config.yaml
tie_word_embeddings: true
parallel_block: false
init_std_qkv: 0.0549
beta1: 0.9
lr_head: 0.00624
warmup_steps: 489
decay_fraction: 0.694
decay_shape: "linear"
max_seq_len: 1024
Each number is 500 + 40 x the weight over its row's rms, rounded and kept within 0 to 999. Layers, rows and columns count from 0. Numbers have three digits each. The size before them is the row's rms in percent of the matrix's.

# gate: layer 5 MLP gate, 448x160, rms 0.101, rows 112-137, columns 80-159
# up: layer 5 MLP up, 448x160, rms 0.102, rows 112-136, columns 80-159
# down: layer 5 MLP down (transposed), 448x160, rms 0.0887, rows 112-136, columns 80-159
gate112 098:429479498441560540546530513513510510513506438487475493554493521538471527451499422436467473505459518490523490443505495471485453460555446489500472453537448530484463445459451464513549496590484571490510475525496522527482513479521503523522467483
up112 096:546477527472485497483518526581454549492503566465476489459447480556518465571502447470519541467481475514466432454470474580532514479525532530561549514512520579540474486520448481519536469523547415595529507502481534560455532535512540544492457551
down112 097:483414472506476575523538509518543403517531501535472542577479502515545518570454533519489402532517556534435485564478496520505468511495541503429502527548559476443514459445606520502484500470464544523489495490522472487492532487549483459519502460
gate113 105:516530524476581571563503534512506506445544430513495516533573496483571481526502458440531466506449528495423500449465489513513443526528554454555472537466520455577533508487449430467590550555488545543504483552538507408470496524518489552550475494
up113 108:541477500515496452474534633465520551521547474510504443478557495487503435505507546530486495513499477466474550518562465529453480467540487438490495485502540579516478457428545481488575487492500518449505479540454467452456469501497512476596520506
down113 108:476484461526496472499488505540504507502507542406505461446468541562518499482529461532549457502537394578552568520466495452524479493512441457539539451458532474451458522458483543528507412567471479525482399548452540498548540476524562540553548470
gate114 100:461479471443455549436521480453545589488495487549428483480526480535480502517499400496462488507533523521516553566459421447543469521476445533513547529472502539481519520502578531504567416597471507420515507503487496458564533488504511474507541529
up114 092:483565450505479517585506525520554515444512599481570471512513484522457520456425576494558553453527481492498535463523573531466536527469532539505485567407491470523474509493525528583505507485485484596461462523470555442501511499456512458545448509
down114 087:498534503530485487497486487479549461492476483482441577565529543422478497518527473480495436487462521503455510531487482419505435484592499504475493472552448471484458522492494501488521549555520518526484524566509575509499447424493474471481501512
gate115 103:474496561461509553568498475456502489497504499525562494493407606559503447481496533494474509503486435543432553511490533467509546453493498432463447554482508485486458496590505544467452491534553453483487518530506520508528376582489437498510468509
up115 105:488527423416502460527493548558492513485379460485568521535499517513510443538427429442561489492479554488470471504485508531561442556430550472435438495509525494498483500492510533508515551546455493536464503527453475536434516478575513444448464552
down115 105:483472496570489444489445534498468473516541398493456526533541572555566544470510473527486510499500498535472433386513436521500505458529451526493416470519436504496558495512423499540506462618499509477462491479477560545552519450556474543490507460
gate116 100:477555533502437489475474459529531476494472502500478460587525547450553471559450520462525420493479499489488543529551545531477586547521469498473559417496427524482505440556532517539458521560538467478556473538483579490524510471517464542437490487
up116 103:515478561470465493512517502496546549509498552471490554468426496566450499492490447480470525514395456540500471451451445475467491575434497486576491536530498514543538486512524589463456492462517523491481458459489501481466491539574598509466469445
down116 104:546577512505411566464460566510507426510486476570424471591540501496468532530477485531423484500534510534517514481470562557402536471420524463538511550545522469500506473507476498531484530561502520512541521505508480523543487503477516451454501511
gate117 101:516519490479485533505517513445555521583527502468507429523467536455516516426489513531568534496464482419486455466484497470531478568555474406575507557504509473526421443581521519532486480534523529537430586542538475426467517572546450469507504481
up117 103:550539568511528462557485491580493477540537507493476490479460550472481508490451522540464577467482522408520469451453589455549488490552562486585507478510452561542419479440470436505487482486465519516525538529498501473528434407550507481511547439
down117 105:530486448514483484595449435539455551503511490439499478475411445531432504502469533485462474431455499506521514495450546505545531484478537436474433526539559519517550512504528487544488478559433476530483490564549506580579502489467597547520518538
gate118 097:453562500491441480450524449492465527536614467472491489507514568464483471507539476462520503504493519478482488492492492575517507525495508414532511555449428515532463448553533475495495537484519416500540500504543565512451584456594523513476495470
up118 096:491563435548542485509476504487519432528447475466540542471480528521562552432498502559472470527497528474484497529483446446562472557512488503551515499457453482534584517552511510494537471496514516537497508475461481552558575505454515502541459561
down118 097:502488518521563442471502519485535557470455506465438482486485515476445452535587557450468506521475548525532492491518508505458517513535519493501483461551533533506426494460496428493539630488560504454518525469509554538509490484565518461536463447
gate119 101:465459458488511472517489502527501468410473506482496483535498476525395518444508461483498474560416456500474411503569496477545459477561537504480536551496560567570463428562481525557468537539458519473458523517545524500467534520625454453545538522
up119 098:468563516487537477483511564486562492459457508543475455540518545515446485463461471495523491516444456497439449551540549526532513498467510497453588503477511481575459465517466478576522473432508456453498465472467486546448512464424423524464414398
down119 099:452463491504587477475471513487469482540587433545556520450515510525539543516551474546420432481508447558508534509527439528478549504484518498473521489485491496513479489464491493509506517525549446521510492521536462543550508516507475485557483513
gate120 101:531507471503483529515493534521491509558484473461518503497476579604468567493509521586531507472549433460527460587504533480514487487485470498534508482530578474479437564549517451444462519517595553535504455505519456512517525459547529491568559504
up120 102:512540515537417503528521491487501493461491546536502575579507505525513498485523459487501486474470405529497555448512512473472435455486485508433552493404474545470489444481534508505505417485492545527515526508477494550527564552460480520516440552
down120 105:544491466496545411468443568529554463456471544499444534455496466464559505541490521491497509553504495452412564431486492452516456477394493482457495476509538512501452444471533538435534471508556509449503485523492501494511479494507465514563482394
gate121 097:451534497502469454468458513489493510459475515468531481478521429521465527524542470514481557566450458521449494480548534511522516459512558454491449556459407451497409500465555450460478485527522536507498463590558461447510495465554516477463502439
up121 100:514464481532411449546490410506465491526598510502540529527528555566522558544555576538518482473564489492601511503587535559510584541454532455449499458448491526481451481515474519535497489493561511485550518547495530535503506518450563548512494483
down121 102:502532488589478404449482536510495484549449520564479488472527526520484482447464499525492517554537473515514518567555467464448488515502459461509554508477506483452476516555455558467528474474522445514492495532487419517480502490487510480421518514
gate122 097:482517535480515510537512408472522480565525527533481484471467456489464490533489453537561499485492495470527443449534514458486525556588499502560462513446485495562491491416468561560536476462492492512507538518517507498436559479510551437541456463
up122 098:543514504497538469462498444451527518577497431553584468482518527477522484566450511520559476478565481436484529554601535477489478567541483485483595499533481491512573536472444570456408509534471496466537542473468478532468500468463532445518393557
down122 096:500504512534492531504522502553569561484500438572495523523451456518508537544527614518505493517516534534471381458511564541488493469485485438464468604483534471480473533498478516440464523428582535458495508527517442545560443540520503512462492540
gate123 098:513552495471534487469450540465562504508478524506529474527494560450501493439385535521541524520450492449495439539429572557525559505560495533523501555471460448482442479443545503498519567542483553519461483504558492437427414488513490522462589510
up123 100:545517507536500521521506521529550479510549453451544475536520538551484490506497485489469464567456489461497431489557501442441548549541469443510493508519513521567501525439458433550444521501456478498518563531498534513490501467606464543441546511
down123 104:407478499466441585523474509442485469503478491517534515448486496528565584489456548466533454435465457514513406513544449516465505515437532459484555431528504480486483545586429572462559527514458458513523536532507580490611499471475515485471472457
gate124 096:428450482501507468441507459546535487519505474483541593539433558505427547464531514446493477528433447419444526541495518473502486449588508587571471487444539471458478509489432477471482532547487468472496520474506604510467515544531513459448505512
up124 100:519432543483485505560515503475446481395564478496482573515582452480448536517468480493458513458487495496442410457516513472527433519527464510504532516532549492495450447423459496502503524476487484530497458480508540575449501554545476388574481529
down124 098:476533505520449550499546494491547507491465553576539525561516587529523495489490482502417533600513485439485513531528554494520498469516529514503432474532539518450477429483549492546618542482517535492466477498556475535497490504458535551519509523
gate125 104:489511533531520562519440454468484433515474530412509517585480579491515488540512509459491461481504441491501560482476511523489484507484514562499550448503455451486477489444487563459532550540454561456509531499536515564506508549551575488464565468
up125 096:429452503501520467513480491485525501531541552424522483556437483505444487451442502489546456404465491564492564485501476480513437439516533482487553401449421538483559477442518500537495475501548512587433510473483484480453416519493577483475473539
down125 098:521439489480512422569527452540466505558458590535461501481441425514457534508474525524511529610484510492459509508499527498504505511502507519443499514528509465579501421510429479455463484490511450429455494465497507506498503483412460511471523527
gate126 092:488538478452495519477424459479505481482420529442415469555508589446519511408541539525534446587468503517522486517526529541477508469506508424464458430481573533439431497526574547497511591545501488518489548554505491462445472507450416483490549505
up126 096:507463489524541507504567509561501505504463468510537484505495447614493526541512485493463580500475489525573472499478437441509458570533523479517481527502485476531497506544443410588494513426502484498504467502514481528529468512527572575508397504
down126 095:498515517506448491523482529522538424487390430488422436463494556569488525458460523499481522528440406511504514503542511548494509498528537533459461450546530519481429451475448511479537536528469549521522483461508412464537489423554403490494496525
gate127 102:479465508500461583468539521500500520547501463509409450517504517502426556542516475475501483472481559480479501481480517561546503483468536491462490457481469510545494431531482550450476538462452552573448510548468529493475487570483496508493441562
up127 100:549441548513548512598547551562456532481491536507495535524568531475555526390469480494510531524566523572515436525499404394564485496494517453444480471542423497507467568566479478472442575538524487455544445469479499580537505613500494509504476470
down127 099:520542503555511513541528397466547506481586492586466499448508497513460504456558452525484488545468485495480459460436480538529511523454484542574496475462442543505495476490521504477531493507544565477517489510505442506467515435663471492523560530
gate128 108:449595474499462536520504506515487476536519497498430492468486484447465529544449466446569537488522517426538518487599464509508531436521498460534448534558455533565482468552539514487595500556508563447444481515514501463490531485539466446430541509
up128 109:495538502491467433512514531488455472446537537416536543497542405474592496469504488480471538536485475511485517523501477473548484486535512572487456469510431507531533459508518506531504469502472478494517518558451568526527450589484495519491418493
down128 109:487592431504493531544494461537443428454501470462486527505444470542571477430471461472518453512556453483524538597527535505517518492462463515556517445464485481458486546569530581556501468542544485486527476578481439486495581547518523502538558554
gate129 099:438500506521484467465484509506439514516465489450445510439495445526516495588543581474541488512475481463421458442508552502527440521522563541460435515457579456512464536569456498485520523454515539484501479529456474500497493568453494515468498550
up129 103:491492441501466520493538500508494422464493563545511563514470517521542443537469549489471526570440567486447534507495541513490530484497466556490505522471464512467578491484534515450494569432548525498498495515549457486486529508556527551449507449
down129 108:490461515587496444563446474514483551523488515548479495407460548496501528481409445577556488533477444427481461488473459451515527529519520449510450477488505482590470534471444480491505487506501497501460562460491487476455521497561455480503471530
gate130 097:542503504488522509525499477519505505451535549473501442431508557475474525548547454474572462612503425454457492468476504547486568494510465478563521490489431560542493487445525520438466482544496552510456529571481539471468497595523499521458420573
up130 099:512547468542523484506451500493515519456474536515461544478541517467519510523595469590532533599468543498479509478521502536485452564568501457587451494497555480485455532529497485513578401489499457526511462573522436488515520593518518534538518491
down130 100:572461491522457526500556477497511484456448556563515521513518504465506501509485505570563475492515429463576460484551522466569514574510489515505443442555472494545514472443493528442502534504468464493498413447516468550458553538483543476456488532
gate131 093:549516489485544483488536547588536528466491485462504527447430487509464512421501503483567447563512537478438444467477480474508569497545563512536466484518622487434488508503479519466540519550521513447520525481448523524466485560515524498489478497
up131 104:537556492522470568497541535552516440510463513530547520535497551457445493404587478485517530491456484562481520459530463485524549479472582475493440480486455519514521496536470512533434486524464477489415551483532495483416492557561536554525487536
down131 098:456439458607410540424448460529538485557573483434477559571530479539451443488519459524496504483493504490529516541550492471501518443477482501575586468507495485486504473439490534520448498509459400510491487549528495496526531500526598476470535551
gate132 102:536525561506440472546548479545515491532483478463532449470475482476561493579472531530523432483529531509496516504552439511487545554489567512505436514547443473497522471488499465499486515536488503442454510510618550495431499522526572495446463531
up132 104:449496503457482570484497485485467437525545504483525558502519455508468487493482584536466526506446470461552521565475562456566597479498470470492548561475521542475440527489495494493517491554543529562548454499438469465521492492489489567457537476
down132 100:512481481473521502517465492480523456488504553539531487546538538594552547514511546538442564514441508548539498483449374513502459500549454491519493433503515491456453518492552567503470471413475462522453479456525507529516510433572380523536490522
gate133 104:562488467426514526483529460468531547540480518458532436521515422547487591525509497530506531519470459494517510500530562487497532548467459480608458478474462518450479537525462476528438526516518523464490527552461489552454478548502467500574485487
up133 108:442473508533473520523437503486519557529544499502485474545433462465532445564498550431533502488522498545514528516501527485508492454483579565470540493471473481576507433471495460495510548461468465515477453491488423492533491593492556455506517557
down133 101:473500504482531512483502519513492537463604475431454470479503453569511522473483527553503463501517484539420573511421505500493468492533482522506492450440497456461515533522525491538499515524512475444504469519547533497581500489457477455504526462
gate134 101:518530550502543526535421526536525506605459439480433483477516542494517534469499439550474464496558543467455450507511504535426493485561498420487490511520537454494442513547491533496391580591497536471440477484524526578496387519523489477552430545
up134 109:602545471459516497488414459486529475548526471518510487500482514480510536448586434578421530436546532501517497488461502456461515485532514481505529484462473457489455515513516507504539525517480524501505520407480512518531472487448472537451540507
down134 104:521511485569479506520490476494479549482523554537532491461474438460515407502459490498486480501557549495457472516441388473516485552484483540514512504486483466476437501500525488525455445458465450506510492537520474495567507488543467508403550524
gate135 102:497544519545452443446490528432497457552499431477525572478466468518486512496524557526430525467472473416548443522501441500556464445474505538516448424410562554485531486477519490474525495448499486464458523529571491546546534572457507510587538554
up135 099:507520548450500477450443505444573477529547504461517533502501481511439455507427515526503476494508526541509540596455553495483556418496539486599416495455536520489504460473517600498592484574501484456475492521509565508484527408515494416517500520
down135 101:528556518547458463554476497448526467510569421543544556500480557440527458506569557556453530541507453431500472359481458552465428510495519563471510467454479547486535471524512483512468467512531433530551509558498530523500547562461495528517535503
gate136 105:496488498517512499493477425430489498480566446483502421549505525445502505452500457493486570522481454458461515506564465474535523570495513525504469443514447476525454472474523519458537521469469470550428468555514405483456513526525486599539483473
up136 105:500471535430416487480574492466488496513485510418576598485546527460520466473544562437485505497444483500505551523482534553499540499503470421532537473456473468499445561460491583581483544452552465513508514466446491489526530515509550518564509527
down136 108:552553526493461556538475544521486405491588467468552495460510437465483556520476498553538477430558456500482481578457459514505476525455496558486495456566502446492533532525356531432517485520505473511564461473454547514496508507560412508536506528
gate137 104:530491522520530567507503474536465569487493491505480491498477517538482549557456514560500480460530499500470542547512513495513483550505518511567496501438559578430582464492500462464514507459600524535452528527466506502518548520477453497530504440